{"n_layer": 17, "d_model": 256, "n_head": 2, "n_kv_head": 2, "head_dim": 128, "d_mlp": 1024, "vocab_size": 569, "activation": "squared_leaky_relu", "norm": "rmsnorm", "norm_place": "pre", "norm_eps": 1e-05, "positions": "rope", "rope_base": 10500.0, "rope_fraction": 0.5, "qk_norm": true, "attn_scale": 0.0884, "bias": "none", "tie_embeddings": "early", "parallel_block": false, "extras": ["an embedding shortcut", "capped logits"], "init": "normal", "init_std_qkv": 0.0412, "init_std_o": 0.0, "init_std_up": 0.0412, "init_std_down": 0.0, "optimizer": "adam_variant", "lr": 0.00181, "lr_mult_up": 0.928, "beta1": 0.95, "beta2": 0.95, "lr_head": 0.019, "warmup_steps": 383, "schedule": "cos", "final_lr_fraction": 0.0, "batch_tokens": 131072, "seq_len": 512, "doc_mask": true, "train_tokens": 779800000, "steps": 5950, "dataset": "wikipedia_en"}
Each number is 500 + 40 x the weight over its row's rms, rounded and kept within 0 to 999. Layers, rows and columns count from 0. Numbers have three digits each. The size before them is the row's rms in percent of the matrix's.

# layer 3 MLP up, 1024x256, rms 0.0639, rows 145-199, columns 128-255
098:471494617498530531464516599521503453482459523522499518529466486503481495462470424579555510495424487503502456456472498512521588526542551479490517478520549405519485557513536450453502477574443450519470548533472564503507514520543509500461484505485490503442428492543533504453488560580455481461446462471508444544491469504543506499470543463565487523460397506476452487480517571501462524502499
104:561568496442514504526566530512526463502497433461508550551487436528512542463467464509537520518523500541480551487465506516459506517508501471449511558461534486484558542564467503507451445459562468503457456519499488435536452453538523436482470555446538509539423496458485505479508479422547498537556454552469513495463513559437558458504494505539501579471480474444455495547533496492419444525492
104:505508493536494489545477528534540530471561484506529532592569533529527460493461543480518558502616545453445452494458554502505485537485525474510533463462544432488448455572482520456498476464412505574503554502491491516517518468471603454517471517555472528443447576467540493505514510511494506507487475469499540498561516534529472528463505418507442411534457447566516494519475480462503490575579
104:475495507524468446468562569461379424466473583484516446462432600499482524504474497506566478523460531571508478496482529495549462461466506506506487439546552513508512477508486537498523461440381505458498492556518452501477471503421464491508513534572463478523553474522468501531549534462553408445564478476492472513416468468490529451486476538516539534539382462513548514497434516501475511477482
111:454536551471453463502507448464568510481491512479475432483419449521496530470542471480511435476541499464526475595482534578481483498493473564539578475502604489471426472471451454572536518500444533507492535516517536537456456507478511530529551455504531550444541469557484586517495498452490510390475424467468487476449470492540467463501516480413495492499515484469531506560554462475499526476471
093:472491502427472500500601518480499518497478447530494437445586517522534415428526522466549450507463475510558506524476526546538502466498464469500543555475479550460580508470471527523536481578470532422464514461468462488531523518544443487525548547518495502517506513424490493533518478587438492452446505586531457479547497548460550547505520514402408481476510525458519480477508499518440550525507
100:488528562493521487508489549536561459559565506495458518452477502582566499450473586443509537466545517504443485466452494456510436551587474438475543503444488500403511514532492502548544466526496461433506468555489539432502513515489529426548479538495464471454530581520551515479424521460478501530567536541439514476485522500492481468514499492458463493492508446503503497415465443448468454529530
102:508528480519522526533466534460454501523549417485485496564522501442494530519529437492622512510476572470473445475463570489492462445480515499527508537529497501497496505510495561578550581463486451557515442496516515446468553540526479458430480582430551489563437514573554470532530520495561425516503510457560488532522541472490519570431412488444476506487477534473528472528535513544476535493491
100:471519526519486501564479581519490510453522447478451478526569517400505503516487428512456534508402513518518477476464547480452468496525435455550592526463523440503497507518513474451468582495489542511505474538500486452516517513454417480489487481446486535502425459495481459447508538514454518480529450463482559339447539497520489476544404447505541482477496524500486471533479455491527484442516
099:499560454558479552526481562526465571550493476502459490542480495504499549465538509459437502406593509501523522455470513512552449500519553439470525562519508559459446464493506519508470590576544401543513494532501544531495531533513595519425448527494515537569463510579545504469451541487484457500504510436441495473433491517450541514373490525488568454482424520502516475471415490549568555455471
106:533507547449524471510489485515457405496462553467529482536484524501438527407489502519500552541454512548485564564495535493639473531528489472488522498530473478549492504503474522495523485480551461585469536459542526449441464435524464489507537561414442527571464549480505524503470573421540475489513481505468504530471535497520447477462519469489495489512482565525502491508468520516489499482457
109:493478544529481594523531505409534430426499543482490520549478519520448525518561532520489543513434574562507482549429515478539468588449509553386533512513497491460472560505465536491491512448531416491543480512417465525480540464460523542471502457565536493544447528466469496480487525517525489482460522425478441485497504501498524506481465446408490526531495459471514554437550496415449480379446
098:504513527504412443519535478418616508500501508511481461501508540489466512472539419480486487505573547460464538502469505562499466514515466495455554577537477506509461465590427455516492499472475484521497464448476517469546518533443513484551480441505511532454363515481493553538457467509503484514507517480509456517424506504484486478453528442506502505501491498595510496524521399463468556514471
100:495507518493494461503482491528473510514534488456523483446514515504498418497535487472410470510535562487514509513505483451506458477454514562574489464489559505461498581529461518539511579488526459551511452500582506434486498510463510480494462462456506512510475600469520471528478537508466529564445528528482514422578492566529537546466545487491517483491548461473506531497470451475473470534486
100:554536486548513422458492546536434434515500481427493509507370565520509487516437466575478483434391488540501455478508474513529525484481505490486540517528538442498516545474530497553463554442502487472499576484509495535534521450552506458483529461532552453510486508525522474484545491470415462490473483541543430531494541531509542476452574436500479487501504474573445455511404468545419595473473
102:509580472530508526452476469492527489464499488437479462506555508558513523522452522467524458487432507481496449588475522544525472498473459536488470476488473510464514551513472496420530575535468537494481515457475466466552520475424485473551538513482505582507503522500596488495558499403500500478409471496488480447433535546541488496461519441487576605540499555482560527486499507525489603458514
103:505507478535489574551523451508493523440515468460472499564542526501560612505482532594535505524516481490517465547435416534493556540562470486497510515507513476530485515504444549512459503536513493500487529529547526561445520489584461504500543534509503420451518520452478476479483498527502523545424447448506521544457552563489512491578515491517555488519568488551546507495468501488469539447575
099:470557509514476549468448457467421487562557488474477466441448477489488506520533524497453445471470519467480515425493452544546501494532396502509495556426524509528455516534461543444524475510498392540490476475509508497496572456540550531533476460514471553484479483535505456500561505472455510449471451512547519543541405558467517394477534517486545443587437467507475518538591470469492488538496
093:465516514439445450521486482532513502495589556503521508498486433544507515539494503501511472459482461446514500479521542423537517506505467444496476503533482430512448545488464458430487535491400528485510498463514552549527525496579492600450476553503463597496487519469479536467538546457432440464509482533556468435482458521431572484484490479468439551511483475434475510404465535469448452511583
095:492504539459486539490548470435567539463523495533411427500478391447445516471548474432490528519493553495458479468491510501599505537494541481503530525467498439497479580475549453510406511560469458479518450546482444447525524504448478554529450465437511397479479529498529487510503545547491512495512594532496451513555523527495507588529509487483565483529508506519556489494476524521487546475497
103:574504519535537490531537507447461501521457534494494473487519481516509545520521504613506481510530437478429519549475573531571548518491497487458502535468496468567529470475535542563602465493506475531538562404553547427507548448519548523487514488498440502526526565472469442484510460491475477437537474466525517534448475575563574539507497540535485458482463376562510525479509443521490477461465
100:558507535515428553504489491484531504483518456610469499484481432477495498437472435490557531517416494527489505496485505477516447481427475545474467526444565526530549479494393510450562535474477563490444574544533458453509520524589457489468542482481530449540531493430483477529483524505560448484447526488464454431529432605555492564513549478496458477475486528499512557462464509440473511517490
105:535485513465501500484521449447534443513566428487487520501551430491509456454548566476444453546538525560434519538458561542519446498465515585536556509459471522527562535496547534504464497435570389506480478457494486484516512467476477461548508523484603510485552483473490569485418548467558567496524503502460550470516435415470556571547505465552540472475483518514489498552567493504533516520473
103:545491508510463611506489517498532515476484444459473435544503493480449467530497438454523483560454509480473538494443502570599564481527549492436386564512518509428496523488490549529470471554523458526509467473517461510521446498559479473517438442468495453459516502490495561471577484501498553480559488561555538510547531503529422526482526540499495454493511490510513474437530495475486500462517
098:479577549539477521526526542495489475512491479505459498387503509528504526502541478468510522486523505537564478568530481564540560546505520516452520493491502549492561487548462479509528499515496521508534432509538513455500541453545559552467456493420515492485561477536559527541472583525538488521504547470518530477482478497571464575527471467474538425507467502469557552545497431458574480444443
098:523507530517460481531557527407490489562517465451429482500490498539498510480515561522464554523555477485505408510426480495484536477515465504504520487502492489441526542548412553472531621529423474499456491483514490524467484575542475419514521512514538497475449475511507473483453452553529471510431506553516523464485531550498475500493514484511576468538486513480506485495469581462462489427542
098:470485521562465553510465503472466548489457491522452505483466516504464574545472574487479485402445543422448499540492586529571565473496449485398452452529516491547511514551512533458429456491488545551559504492509510567522534529499487466501507390532478495543543470524453521405485501488477549529536525486526541429589437544530489500473494500454515482501445498538423446521414505449550427531537
101:513491547549475479515537528471452502530514494542517496458520497512570580483512534484518523476483446526503517522494483510618541477498497496506531499495550544486554513520578501569390441459497497510472448464520443537531452480489554544521461507578531480490539509539472492438538535499442490507515535521460468557549530416466435499499582506447490559533404413517506486440551535547553520446480
094:549540531552595523465482465445524505497526368514480503524438535510532438482532548505502482501475544497516482516528529507475460514552502538451529515455500534508469486526429465570487519512487432508491494561461494467548450471538492542566409445481499529488502494497511513478474472477558454541515543533485477494453487457529549509538534480592440496522490518403574515486488514541537528503491
095:500502529536564457509442503502538540491491494525505449488475444528556425535479482492516428537519516455497553461553490543526524461531569490457580480538397515578510457547542485498461499518472455478527489485525490418544580530485552538532483526495559536412428569514551477530490504493516511458454542521586499544480489532555550497597488583515568445412519420559453554563440484527471522557550
098:527534604496537478540460464533570549553557454509494493575489486593491483451441528449524472494509524536499525480556547497564520472525512466490513595492466458519608517527457477451507545538512468461451627535530503475499435420432506375472479469507521436468444530547494499433493539459544555536455504463537506586553517567512497598507514543477481557470554546499534545565479471544553475510493
094:555512520501523468528487481507526550510509435447527468463473517514505408488435411511487581510450472518434559475527520496530497533500550556493470535485470520436505521509472505483468538513538528506499497480527548483494537473475450473531539390478472485455432480530549467502506521481485524459398438547523491577576447479479484480473510441450563510517470464429500509558504477451540484539491
102:509505504520458466503505467442510468495552487488502523469516467533511509419498491505495452464442512461504501523525551508489511564551471491608517462504459542520604544490539552484561474535492416503437496499520493497439474507465495479492424545475451480494522525550450525490469537471484460482538460493456511511491513523471452448521530544474503459420556527429445502529554585548517496547530
101:469487434508442485528508499500474471491471532454490465469497540539528480522462520500415403418505602448502505537502453533542491489492452523483483559484425477466497531551534481488450433534489524510400564457513448427568479544455573467539489474517444473527499478504488443489521526470459545478450477467499458467530531464459518512534480549460526512497478484476497517544442522476532536522493
097:503472581431488518482541553522552515536546511511435555492451486507406525435445519584563595546435481518552530432502537513509477511441546511463496518455444529499568502466599552514489505425500523485491504585480509484514456519496498470519478493490474466492568506538440512496481510439494487468509541522489495450513346536490468579519544530522554456469462487493505549494501561530492475501412
106:504536481522480478439522484583498520464481457519453513454497519445530495454521566573530519415594478506554462482474494520489563488596437505482555541451474432498472539460520560488547573530489524502476472516531484534504405559491566505490454537504518476445513500530476506477530422462527479495474521509424526582525436519513496524470491507454533479516523499538452504460510514426551428533511
099:529408524433422531504519477458500500429494553508533499468497484379456472426528500531484531530444515502577559530518591508525425515547410536432507489475506521466498525555494552489521613483531477469506524549489498513490502523505535509475411503536546554461490515567509544489477501456554497501456512450551486479551553496550458519468382512529451520550513507548507504500507465496557413522501
097:500505565547517490552476542487433574459462569483461462476469550481492526473478536491616468539534520511489527519500448542514493479546418514491548545519469505475547486548468496519576522485481469495497484525506484514531477450556540472513510475581537440503463598540443447528475509474508480483452553473569533510422456561506509456543525480467424531466492499467512485507520511478559530519508
104:492445534405517498495517525424429484520540448506502490503511392506529517425500451483463525515430479488481551500520464455562542534413568406513564540471503504551482522529486502474428457549520503526486480487558452487441508512429504490462544500505476496515525470475496469533558555450455542503516499525481536488441419465540544531483456470517561402517469508579464501485537485482566527484487
101:459493493586535492521519502508552455513515455569454472482520500465480547480519507494461499467511551485498527517470572490510522518485478572432457484532494475566422511501518569456521498390478462569527460477516504429573549566500469532525541545451446487538434553535477469461439498491517485425478542513557521394520485492474583513484511447534394480598414510400514474516505525520535457531436
098:495528570487523476519559492517478475468492491513484529521481502496525500503541503565436514516492450442478491456408550538511506505524515545500484532440498449497528459590437487472441437579437509534486431438482507549485417420468510442470487512461539551478490544457530502486544533540444547455575439497524529518501506535555557481515498478456593478490464460572454474519608492467467473424430
099:502495470529532535473518438440434464480465459507456460534503562442467514605500497490516491496525524460466499452493510484519461475491488403414501460512472548491508482503537482501575593470458513511538578556466420530515497533504590526579449483511481501469484452475438526514500498392459510520438465515501588543443510533523434561463515486454500497492479573429472542532465512475527536542488
098:506534469484529590504555468486571460521489503477503499490505507474450531470495467494546491486481485539495512537585514496492550501540507461488479567502510523463499460488589521548506528577528441442498532521447494457477452544464488519498533507526575472442520498512483624499483539543454472548506456405498493498552510481450615505536450531518488490581409554453502503540507523502459602462553
104:508435502516519486517497475394500514500499480410512506482487505558504518502458475563535500465530618454503464446483514498575486533505456535466493549512465478487519547557562540536491466454510488530550471451425496498540460480417510513496497476486482498532545522514617461532450449498478488468493523492444476520507469568502494439490502425543412495501423490517575488465450547450495569482498
096:496519483501419420563508500548536494432478559492477509462468486436512497491483533481578564502503488539451510440477456528462508526455431477546483573513524537526546515539527455537467507530453507568493532564430423470430542523547527493496485520499480437421558511545528397485506600509487494543513490522581495520486505558544538521506481516481467480464453412479497488434484432436515446511512
087:542565546446457537477537526534487543483555513502494552508495562483460490519529526502429525559478463439554501518463531488502504578497419524539473503438484516558492552489457456461547581489447510521528401508509408471592460537520481534465529601450512470519495493512522588499570486545470504434469455463521479549565496490521481548494460521526557510517461461453505465532488463446412448502447
101:486532477502507526537523609447533500471515515518482456467465431552525491572533520494510444515489494511507478442553504505538519518507556565454457529476488499471517408499557553488491535535477543515556590508543527496523453486485531541447454501448524522432502477479541537490492537499505497491472517533542465504487490516486465560471404629531475473482395546531470499572466502512526505547453
101:470472521515459470534519424520447518462536481537511457479506574539514484449443488496519424486473550553432456462506542491589428546480470485543544486446429508430494454506493494443458446540490515514541511466509523521407518505552440534533474393525536528498472510487518437434484536494549516495480480553579472470495530473576508543424442541510483480559518515566512468494493493416477437476524
104:528492556474491476541538491488501498529546450449482498582563563482480555428462496496480502578507531542515495455489510519515472491499463424466551442466514477541537498517558535459495566481460509530471596572435501532468480439558491517480521562451449480518474490460480450496573526463481557525545439472537467542491528477482464497494509515567531474549609473484517489591427448433443517479545
102:454550554487452487486566583527491508469516587497436478465588484510560488497490486470469539455463549477503488534410498461483471459579553522499528463489504517463378469486529521467601567511544445582428535541513505495513496494537477485520489511565491498480493548500473546531456514501517521493451548509503489545518486539486463509510534457481507481547487464482527430551459501507560589617534
098:532530552566528540448422535604465472463526483430477484443494511396443509476526555574542521484548465566507536518414581492464476503466568479495444591471419501514508472547511492538508572537480462571525475447487479478465508515499488503479445521473459516534511469458453506484486467462482555534537520473507524507506376503475461463557495503396567503504464442531550502513545499526532524486548
092:500517550501477457469470497526545397500495533533475448497508547435503547560511499545496521468482456431580449451442462515543508471495511463467595515519470458482571448518435500491526519486502493521525489496527550500507518527520467537457439474484539518443456512502448442441498499478536445511494535481507548452510506435553478543466546574471497466531551471436479485536509562504505443511461
099:500505450525446503531477439462520538502531525464483534534474471482543520545572489500443445526485570566516501521524536505501475514528507495394553460565469467529514480454541546485543470431447490535399584469483524486529570436547537520526516504429443506509438503448439414548512508522496508452534538541470497537477518439539465517453472511564472560456509494483461519521494458513516489495484
103:466513505460452519393557473545406507589494533447481385567428453556578509522550381527474467476525454579507499450536495476471503523565471528558560530482492453478432559483448508547534444497498526496508421510555496504487444511477522528456453433477540425529476482479492467485450573462453532507464514468487450534466535491484587493465494490496509504546441531514474499493448480535536476492456
104:534461546487499528561524457472522474484525496416477496470480494503503517507453529473494472564424510535437517472508508466530540512441506490501476538521498469488509517492496487473518489569500508477470541443510449516480474449531620529441445525469478570469612549453521509507537476509467464516404409499511430575531496484517532466409487540506481512450428455508497486452512525422520520568519
# layer 3 MLP down (transposed), 1024x256, rms 0.0395, rows 145-198, columns 128-255
097:476455547444571521429580473526439482547485505532747613500517543485491522472514533479452406462464505483528488456479554479457514492481448488515505502475507519545510529508436470505557479530530534441440471433528524466484514517491578465450511484519507457487567484525493533539456518490534474535447510472476504485508481531422484536480513506572537494510455488554459472508468502503551532507478
110:587497502528507493491484519506480514524541521445749574538506460500410496463415493476534492480488518536535501433517533448480542517475496522471451479448537464531525514530532459484480479527511417465450479526477533547581484478516491461457510499511483484454492493479573403462537466513499493501500452470511486512467560531544509504518491520594532487535485488529450451530483562530496525477501
105:462460525535485444527510487491582444538458516463491492504504530545492451531551541539467534583418507460454430496571474487569512490544542521516531474467503512588534515477559557457468528534591529469530491524485475504475485513513498475462518465492493455434494454449442538536530510433478454476481545502504428520536543473495523536446473523454507506502434495532408389488468530496507394392545
101:508501512492538465507556492478527418505434509470526545523486466410529440490454410535476527510487482502482510487468457517458503475512462434471504558530446532449467483519475512518469505477491486568441490511473528531528459463492516496485519469482469584461521535505563533508542545441535534514525546463472515461478512520496570518546445526550493457494531397497473476462532409517513611487517
101:460485453381501489519527482449521421541473460450521551438524516535552497513468538478497529529479495588496486465496511458523567534482456486536500593447559476530489468494458516482531533486449477449487564517500522493494511521456429492525508432507468489452474465517479497418570553537441525455522514434510526469568537425521372564515497504474521412460477461471483532444494532506504465493516
093:505512472520556516510479445531540495491523477549467534524504510475472532513449468501511504514503439543434494477532477516459487486535546537476428510504560394469408486462473462518412520494512616535444480546502532503554470518458498496500584517505513449458543510466570542501463529521478454495510489499513497491457575503513418524508511525503586452515510522497447448543485470556455496420497
102:487569501516503548429470466530500563443470474530520446392418409479502528506497495508522455469562525538553542502468506475488462489477477531496522450492460530523503497433517454499503514559516470516499461426569487513507563480574513476472534485487473509585512494463547544527444511482518527581449502506453463477501504472518485471534481571575504502580553538483542471539508523500555533504496
103:505552513385522545482515507490540440523561491411466510541458498490476514541552543529487472489492504450487476437462463509562510559509569484488492449529485539529582506479441498606495536460445524467488507463465519501596494418500512445444507485541519495494482500540409511482610484481455445496484512555510481501485558529472491522496461496515554470530525568554449459551492514473502470446532
100:492548459526407480457445492512501500520521369441505548475504526473539461460503443489545484498474441421453562492483467453458503430540545541551480511458486498528471523518530470513539448513524545500473472424483505527513462418484526577522526416561509499487469458462530489476519516469453502524513469532479480480519523517491505511454561500463477486516475494448537508460386514562502618467489
104:528551488534472581498484511432492570513493453569514499534528408428485527489504440526477494454426471429523514548510465496564555450487447558506514421547483547500522439532490457503493551511465520504517550510488507446529527538493452473442488479492547457486526507536553576495506482549503542525477533575478429487506500520525488514529507500534461500565523519451401606467481459571507547450563
106:477494471489522472443447569508490516524554469509517598546415545503494514547553494390487528543462529559514526561572520501487458468513474489438524566488431469543488465415498594501518482506482564489518492549505457481520499530487422526519487531496534513440446498478519535514453477474541499513555473553500515526468448474585489515454435503520481448559478485461527485523519501475499415577487
103:512502500471522561550489492526525459493488458453502560571545480467517525514492485531537488453522419486468550479585478489561440524459487461499502441536565565511552560533525488535542502589558493485502432522446457483499514531509482542466467509541436480570396486470480518478523482516523532544534537481534531490467488530530504416474481494498509514530472546429535539514471436437449509578490
097:557475522487497539513484583472466442511510510532513491548547519568541478453528449470514427467521524566522510532504491474527476478505492544508475445511450467460522537446481490542518547503494490490512542430537461510542469525452503486531521466532541467560478558501572530491512526501388510501529523550522511474516485520432460464534437511479445590432433464487554450509484461521434512543477
099:509604512542521477424511543489542573484492491465514499519547503521561496491525479452464532470546519463479488523467449479551451516526471520607484491496478503566537528516449502386461544642558492479476443476489440546540509510477524481423464504500511605473511519459558502499534496548478473482459531542486507487527516524438483521481483538504459533522510495530521512475443512422507522442517
099:501537573478512496508536537517517488496475508550682524550542464504468494480485589502540491480405501476474521445472480549459504532483543529485456453494475502468522601491500401492518509493440542537492549530549509432450442449520522483519520467528489494523462525466538530565518454467539521485427558526533505500468451485463524500491430492495563457453485440539403434559427472501471572473454
100:513460484467543456524526445465491503503536463505429565537541425438486490423484519550491446487506547548464526514513503450432513470549485553516531454453478542518494641473561500481559472433446455533472497495494460534514485479496498437518554533579516463502442424490437510532530479541532432497522452480518516523455529557515531439425512462511530556484543486583469546487574476511451555539480
100:504420541548449497481529473542520535452433512471466517489489423518491539531500532471491555475523532476480537498432534545591525472477493513479489577451475499494458500533533502484527480491497443549472469565451522404558515524451530488537490462468506503498439523507476493479463547495435414526480561489448579487561476478546557471374560453472485541601518502486509565494486546481542485523430
099:534489494518506438455484582530560570403420535550524525468512518488575482471531461447472486546454522489469485522512498544522546583505566529528522461502545499453560473465465395495498546429498579530486549514503498515522457492495450482567461409503463509497543495536473453448517554523465446500464495542504504548461540599498528503506459475436498515546568498463515552510479485497536454531461
111:519554514531452498513511556494443505495593543504491539486485467434512450533439559506437522430440461557528485470458482451484510444484518472484536508493511474535492469424522540478483504434448521521561488482510599473461462499488460474462486505468443522502507407508523464491427473488523512496467458495514522555480482482471524517566428458405537559447445483526490507532533456442446536496582
095:506554466525486486477455433495540523547463412443503414452439451479563502529432539499496506504557523573409482475463463432451523502532476446511457533467485476487507493452507522539542510494461391498456522546485446475497480508583499492449557471527513397472409499516474545543444566556584528535495468506526547446509510511478487522483520521526505587490465421494438565520444522496526542498489
103:510498523502416535533510494530538507513400488573452497484498492500502439462474479561480537536454510493484506438593469416470494443535493454444594453592453548490414501591494487484495487485534571514496530592490508476505436471519488514523464462470539485489445529504523557555469523507476524546547475495447503431543531562518518481520504550488473539540465499460497499483471517473446504519523
102:465514476563527458487499519510502490484592502498526429431507496528527504560429484539496506497553553483472567459489413493471506534474477537522441395447541504516479445504535490485512505484531445555466578534518454481505506487537532499432503537533407513498504416575625533536437483515536443568515503529534501499465574525405544455534567433434529555552563468557550459550431459501464545540472
101:516521485554465443485508525506489475506411470541623471475577520508494480499515484510502460463552516474509534557506511577477499523494472516531513450506482467489481442431457410518489490495502470488512540477466524533576456489544582493557581488522587581492487498417575489508564537450561519558480493505468445502464480518556563487506515510511460432509496511527540535518550473479531521528516
102:529484532481441534499455445470489541581456498479493553497515510469493469548420557479463536445506458527485463519527417455521487558422474469482533472488476432514453428460462479576508490501554487446511490528476464523448519500491504530545512422540395497522422493548519596546443453456522500457454487450498532522568444458466485530595541489498543500520511486468519470529528481438592445466451
096:486525504496489492533442515451528608461536508559468520508456558456509528492512525462522500578533600511466543500489518502386591527443573486548481529511533514504478460393505515438492492445497468507512489489462534463525472473507508508519512474470534494536531477452450477544472455552558429519516447543479535584416532421498466544485495507533527517496446477448530466496519476575503571455438
099:459525583516474514613585490552418499488544507450507407529504523550539505446537459529414533450492594495522566506470484462467517428560533449559487529545554501480539495567495527474536482524494491458449454543534500441480509539512458523428534496506520506493488534467465469533548492513476492492468532406509476514545541515501528501562531558493470476497508541465480546493466563535441491456513
095:523486499525458446356471473469503476513457491526488564532507494503526468438478492540463493544507517499479504452603614499496517471511470450496488521469522476514504512398535518451538499510512517564549522486497508483553482506452547545480520497487479569514489412484585515431525454551522484434487426457498426424512531453513543469478492590535559502510458471486498448441506499463493563618526
103:497549490552496431500459497485550522591524491538545508455466492510521504510518514518572527491500493534584556411565503527480514474501472543523535501593510450439507465490469526497550569557457485501463592476441498495525490467550457534486586537449471509505545483550491489434545423432443511430526492533538443503508551451514503474522492508486512481469481518545455518420528501503441422516526
097:421477444459571436513511531508536531478458451454487514494496508467452512578491538532527502429452438522448478494544445444528499486514519424496536475465504455598487476497445484514531489546438488523486512553559519473522479550525480518432466441439528464481473500529535450488525498488518503523449505536443506457490478458473555506432567494413432459527412538502524515549559531476519464518462
103:471554537442479531522496507521479471435533462423456523500449503498474487475554463538505543435532522480536444506475557452438443537480447560486562525501586504522490476536529500575517585495429509491450529464465470518588481536524503493426456484473487454498527573537568521400458463477528473519443500513516483430523506415541459560447535487475510489470415472462465506456475592501509529502478
099:509483548500535540507501561542476494477553503419582500522472464459465537472528476518604410497533490544526552457455509506426470504514531477531578478563521548499528544489522491508485477491453471552489464475566488540527485496512512480537479523533503485446509564486503507525516525538510490459491468564520429475470430515551577521474581580539477481508529525483555498489518441510497502546498
096:480535454418563554499473459464572568493511452448520575525529459470479441498563491493471487472515512525443545503437548517472492560500523489459479503446512488481502521498548460465537477544497519482486531502565487428459504557503414519457520466503541416453537515451472535580504568451509468517437487555535492500500467581454499524612510421479466587477512504538525493533497474505480592539483
097:498473555481463498487469457500436528434478431521579482493496438523557534553415498509596486461541467462517494502450492502496460477438500528486546525474423505483552514459468453547466499526518534503505542458501534540537474530549578513510567476513590512500500602481477464542441521510539532468465528520481502474512525560539516515519498461447483510504491475483567520448499504545497524542420
100:418446487585531457533478528431580532469488510478543508427478518497448462510455577486494490486536479494526510518474517527575463501507536496518471519449463469519536491575526508518518514501463460474527476508534523501451549501528488470467485531566476474478447541514488469552475480467439433559568525451497551540454496511411452505523447523409478440562592494495566537481491511469488486450483
099:509444524486506503466539547452453475494416564486586521512578539498498442475537480508477489526500488495494450526562485517522435548428403441493493485500440527574468405460537584540487470514515516553417501477509464528486524466533553563526478523483550467496497504477510467507574560481501477524521532459468485482450483523451473526463540489498463516494442469447584476536538489561505478478487
103:527485525589568546551540510479515536523549520383424471480474564534506546414458477449456593496544529479438430506485529533486449431512463482425477509542479478508490502541528526501531464500483435471477485484485506500550515543513531449509467496526490556526571502496530544467446474485562515427481528488490581485509515481461512571542603429470529505510416534529566503572465574489491542435470
098:534491516573453502502461583480500537546423457471510503443467470456536577469454507413514571541501473510536489525568532469497501487503479476516520482509505480521375431504539462440522483470525482588504442463530449503451492506464506548492480515490509450470504443516497513472483488496525575527482548415487517518492446464522563511476520511587540467487559523447535530578521534524516539487453
103:485506548480513566490496479505524438451517525456455602458513552523490514475498488482530584552468525499447419446430469439425522522553453524525489530485551469445505462474508512522498484515498519443509510524482491483514454508510480497413527501430467529511545473513491519532468520512523548515576488482504548487546466526460458512444503454414514518494496516495507531535429484466513562496554
100:563448554590476536510514529531460616551498435500454486420519440476526459551483519480508523512526484519474501454483403490525488497556447437448511549576492443527520530545465567473479510444452539521510569450484481517521478520563464532532560517495503469501486442490514449486431430481570478474459452461413516528494468523505470447458507506457539504557492519496495504585471562429523540536459
099:444436563505520500473522509484453415510524491492476548554491580500531557461481512528477530515491422633472539427509479538469474554514468492582494502480511463394494498495483486527536493529497512450459495565515521539450544446458489461566488547600510466488518471463502542521488524499466519488443532404448456593489597496454533516535488573532460515513572504503490579476489496498523494546462
097:579432556471540511528503519498426522481514492457569517471505420448447488464506465461498498543488542574502512486490492497493451495500560501451547429495475493470429552474495462463490497430511595505521567474551484467478529514473450484502516427529551523541494464528565495498476492479547503510486489614470425438478539505518575498486460483502424550518467505504538525464518603475497469628518
097:520548505526514486480484523474513466487441461496493505500520499478506547492542439507513487578496528495518495527540479465537504507555538519449509478530424526505510482523529441469501532516551550537455612474477458540459549510527448489501471529590525484486446531508446503468517512480529502482530495553501494476414535549486459545450452458479511487530449529476513439559465591495600573496475
095:503434434491539595506464493540515531508444610458552498514486495497447539534463490518467502498544495548492468471486480560461468460489557477420463481449449523527560540538467488400484523473536561510469454499475501399442502482467490546490531473460511476465474444530520496498502511504453409495499502517484492533560507546457556526547430459528484528531548498475452591486483491538540562495524
101:464528516454497472485461415597552457484481468522449509526510420469444511480496526532456503461496512572507497460496565500506500588485511423467476554537526496473522467533521545497465533597498559514541442492524523512552441531472465502461502514575470510429498521533474592531472486446499580466507480473485492491455483495470509573535494441510524461500552476557553550521482549511526438475526
097:556539458508513507439551499429477496524591483492562571495492495439514600434570520452524450472503550526563499525479497517507452553438558514521523480540536493433520520568543547471518451565537495499485536529466506505519429589487515523507556500522468491453444526560473515567547512510449519544523576472496526497505476535531469590535508472540467499470484557461550520490526551517541449528420
099:502477490469581530535523484499451521466529550527458561444504454488480486526466485491552455467505530449452526433513396443514406518525490466506567512503419510454532540483497412581477499556497482513552511506473555495539525476550499428467536506446493512497520541516501520542500487433609507508545462522508463505489371507387507503465511402452557523465513509412492518501504491498473431492481
100:508447481518470566528460467564512443506518476479511508523547533452498483463506506539488515507454445446515523448445524401551508520471502491578506514547506457503638502518482535490572457540525418568485479514451540552469523531535504431388548456484547540548523492480476478487484546490453438463484420523534475553444532527512505498630591516500520491486476536439525516455480556499523511478544
101:512472554525564525458541511491463522510488462516551466496540527551505492433603470451562540426473463514474530500432521480467454514615460515544438422512502512544554475478513378469494543521502522492448498497551520517456497461476470537468496506512557491466421477467487510478439584511506548578504515528522530464540446489506549493473511466520504518493490469501602512587461465448496592454498
094:530519535511460475475532490500497534492557558515502483560536542451506566424536533492427560546459496457478495441492459480511470515571514503455495462500515433529436497522507529461511492480515451516531500479446522474468493476558460473482594518478496511430551533481376506467557534500570511518493523467449554498484550488563541525507485501417485546523429504530484487516521392400513543446543
100:522474494492517484498542432469502447569521475443566462497552483499474457433431439509526534494491495494466436502475532474454442491456498468502517498489510489512603479529437494594533525592541471521464539460501519442502483524467525518485545452453498476467485498526496523574525520537483456453487549488538507520462432515446478514467501479560481516468550549496488444470478533549477518532487
102:520464492523534531498502465491500536478477510485499506499421479489574485579517585534507438462482610476501494465464494584500467522512539403498520416433523478426467558486497454539452516446503510515512522540503467457393487511580466484480540474547511458535506534536553479458542597494554511499477554571469604500574480582497518444588444475481518473518506521470409454531534507468522447484477
099:505475525502503506540526439468486496446542507548574437496526579558509517454462490553530454556468502433548534480517572562554551520430562460534498501548543530500579483538494478502500408512517550507454484469486568529534504477456452472461487474441463518489486555492499514446507523544544499543532552497554523603452541501531545499514540595450468503478518517525508538513539430488494476502440
098:532505472540500486472530554474493496475463561509402578423553520423498497483425487473486418517555513491516509544530507510529426473556483481505471449496485463505488415502485463436509534523469470477442518529527513470419500500490438545441476455447562532450385503520519545498502557482509493434404523463483551475557516501514507491550586529493522461489520505558436492531531467481543541462500
101:519522507453440523493484396450513504499477452566535501463503523490535516512577546524496457552437475438516502461501542520469480549537520475494555545517447488572462518564483455458568486519505525485531572443571549465520512497496523565567528600501531540512593557504530489441470500522493499532513508516524607433484426516504452481543506479497470473409487519499566512439506551468587480485456